Each number is 200 + 20 x the weight over its row's rms, rounded and kept within 0 to 999. Layers, rows and columns count from 0. The size before them is the row's rms in percent of the matrix's.

# layer 5 attention query, 128x160, rms 0.229, rows 0-8, columns 80-159
110,198,167,208,218,223,211,182,215,212,212,190,173,216,201,201,226,237,205,206,195,190,178,219,206,182,162,182,209,187,184,201,197,165,185,189,195,214,210,235,209,203,220,142,241,172,228,212,227,207,204,204,205,216,184,215,182,203,188,208,223,201,223,216,190,216,197,209,192,225,209,184,205,196,212,181,214,192,231,201,225
100,212,185,192,177,182,171,156,222,182,171,153,211,227,210,176,232,195,195,212,190,159,147,218,210,193,219,212,197,192,190,212,167,217,199,178,191,195,195,194,185,227,181,195,204,185,218,164,238,226,196,213,179,169,175,207,162,217,204,216,215,213,175,229,193,211,185,186,203,222,179,213,241,224,202,199,199,185,182,215,216
104,193,188,214,206,206,166,216,227,198,237,152,177,188,236,203,217,198,196,193,191,195,198,228,181,201,240,203,190,214,227,230,164,196,189,209,158,197,205,209,184,225,213,195,204,185,159,219,198,218,179,217,236,215,184,218,174,219,225,208,215,191,192,175,222,206,205,208,200,231,218,217,218,220,183,240,213,217,188,244,241
110,168,214,211,211,226,210,208,194,194,181,157,177,204,208,161,187,215,182,202,196,188,208,219,200,172,186,166,208,194,188,224,164,207,199,192,179,235,242,179,192,190,214,199,215,179,190,228,200,219,205,196,185,201,222,242,212,204,178,180,228,201,216,195,219,217,214,238,239,228,190,197,190,212,211,167,200,208,210,254,205
109,203,169,215,201,227,194,189,172,179,237,185,225,253,235,170,191,255,202,194,200,221,201,237,215,218,201,158,199,182,202,173,210,152,172,236,202,201,200,193,211,199,193,195,219,161,196,171,228,219,217,220,207,201,171,207,185,185,206,218,189,231,188,168,221,210,183,212,218,192,231,186,182,187,194,199,192,217,202,211,215
104,216,215,213,204,210,245,193,213,189,185,196,173,208,207,182,207,199,224,223,187,191,204,193,178,192,210,201,233,235,203,193,210,168,165,163,195,219,205,190,218,196,194,208,178,197,183,146,204,195,210,195,210,210,215,195,207,215,195,198,177,178,191,237,233,209,204,203,203,235,204,187,204,192,203,214,207,229,194,215,214
128,200,179,195,190,194,187,201,229,185,218,173,180,211,211,145,208,226,182,218,229,203,216,195,194,238,227,194,205,201,201,221,179,179,164,210,208,235,188,207,212,187,224,180,223,181,198,184,235,202,212,205,231,179,201,176,183,218,241,180,228,207,199,199,204,210,208,222,218,204,200,199,222,188,232,198,212,171,207,218,204
120,203,218,196,170,189,201,214,193,199,184,208,196,152,202,188,170,205,201,212,176,177,220,190,213,215,194,202,216,192,177,209,225,178,220,249,193,217,173,251,192,236,168,184,237,204,195,200,188,171,187,227,176,189,227,194,206,208,177,209,190,197,201,170,219,189,192,222,223,198,210,173,219,220,228,179,225,208,191,215,189
118,199,240,205,218,247,195,203,177,200,173,214,156,188,202,203,184,190,199,204,188,202,202,199,188,170,173,195,211,156,182,232,216,214,201,217,183,200,210,207,192,185,163,167,194,212,229,211,159,217,214,219,181,250,174,213,210,171,181,220,168,200,225,200,198,207,200,194,205,208,198,197,186,198,209,202,184,188,172,203,207
# layer 5 attention key, 128x160, rms 0.21, rows 0-7, columns 80-159
113,181,179,206,197,213,206,207,200,186,195,212,201,181,196,240,174,193,213,207,224,188,217,213,219,186,204,242,198,191,223,180,207,240,176,175,192,181,168,216,190,203,177,178,230,220,189,218,211,177,203,227,172,207,170,208,153,215,177,214,187,209,226,201,215,225,235,178,206,226,228,202,181,189,198,235,218,152,210,180,219
097,215,193,182,236,209,205,162,220,209,196,188,167,196,253,178,182,207,196,188,214,199,195,214,192,203,209,189,202,206,219,193,191,215,211,158,167,211,203,182,210,224,183,215,225,219,193,196,218,174,204,206,182,187,187,175,166,183,171,207,189,196,211,188,263,181,189,182,181,194,184,213,199,175,216,251,195,198,220,158,200
101,242,171,202,207,178,158,211,213,215,200,206,154,203,191,182,232,207,232,195,204,206,177,198,204,178,169,219,168,191,183,222,176,164,194,159,213,225,209,232,184,196,233,201,227,199,213,199,222,227,134,232,209,203,211,192,198,232,209,201,205,217,211,171,210,160,178,190,212,232,158,189,187,158,201,193,187,222,189,226,180
107,182,172,204,223,191,204,183,208,189,194,174,194,202,172,197,190,203,221,200,211,169,207,225,190,158,219,198,224,203,160,197,202,211,221,173,190,199,202,159,199,186,172,205,246,210,217,222,184,206,200,205,194,220,182,216,181,193,200,191,223,213,210,182,138,224,188,218,249,204,168,226,189,198,202,204,204,228,199,187,198
105,203,179,224,196,193,213,220,221,224,235,197,149,241,185,236,209,219,179,165,184,202,187,233,207,227,209,198,216,186,208,192,217,192,178,237,195,200,186,191,199,199,194,181,193,204,169,174,199,179,193,225,211,197,183,263,196,201,204,203,199,189,168,179,194,217,191,182,206,211,235,197,193,172,177,207,207,167,200,182,185
100,219,181,164,188,206,168,181,166,210,210,192,171,200,215,195,209,188,236,179,191,223,193,191,182,176,166,199,211,172,223,213,187,214,189,192,205,219,232,195,194,211,188,214,191,222,175,151,223,221,231,189,213,191,171,186,208,180,213,188,222,210,201,182,231,223,227,257,179,204,205,196,189,191,180,188,190,209,210,218,191
115,181,151,212,197,158,197,193,203,217,201,174,143,166,183,212,219,197,197,210,200,182,214,234,174,218,184,214,200,188,154,172,218,212,194,198,233,201,201,192,214,210,199,209,207,196,196,204,236,230,233,238,159,204,176,200,170,226,182,172,230,159,210,179,166,187,218,193,198,197,211,213,191,188,217,217,223,208,178,187,203
113,191,189,191,208,221,202,166,234,194,181,194,148,216,193,182,173,212,217,238,167,187,174,213,194,205,218,183,226,154,196,202,216,203,194,185,212,203,171,246,198,236,198,181,207,199,186,220,178,211,155,179,182,189,215,211,196,164,211,206,222,177,185,237,200,186,235,169,216,212,188,187,225,228,178,170,201,221,214,195,232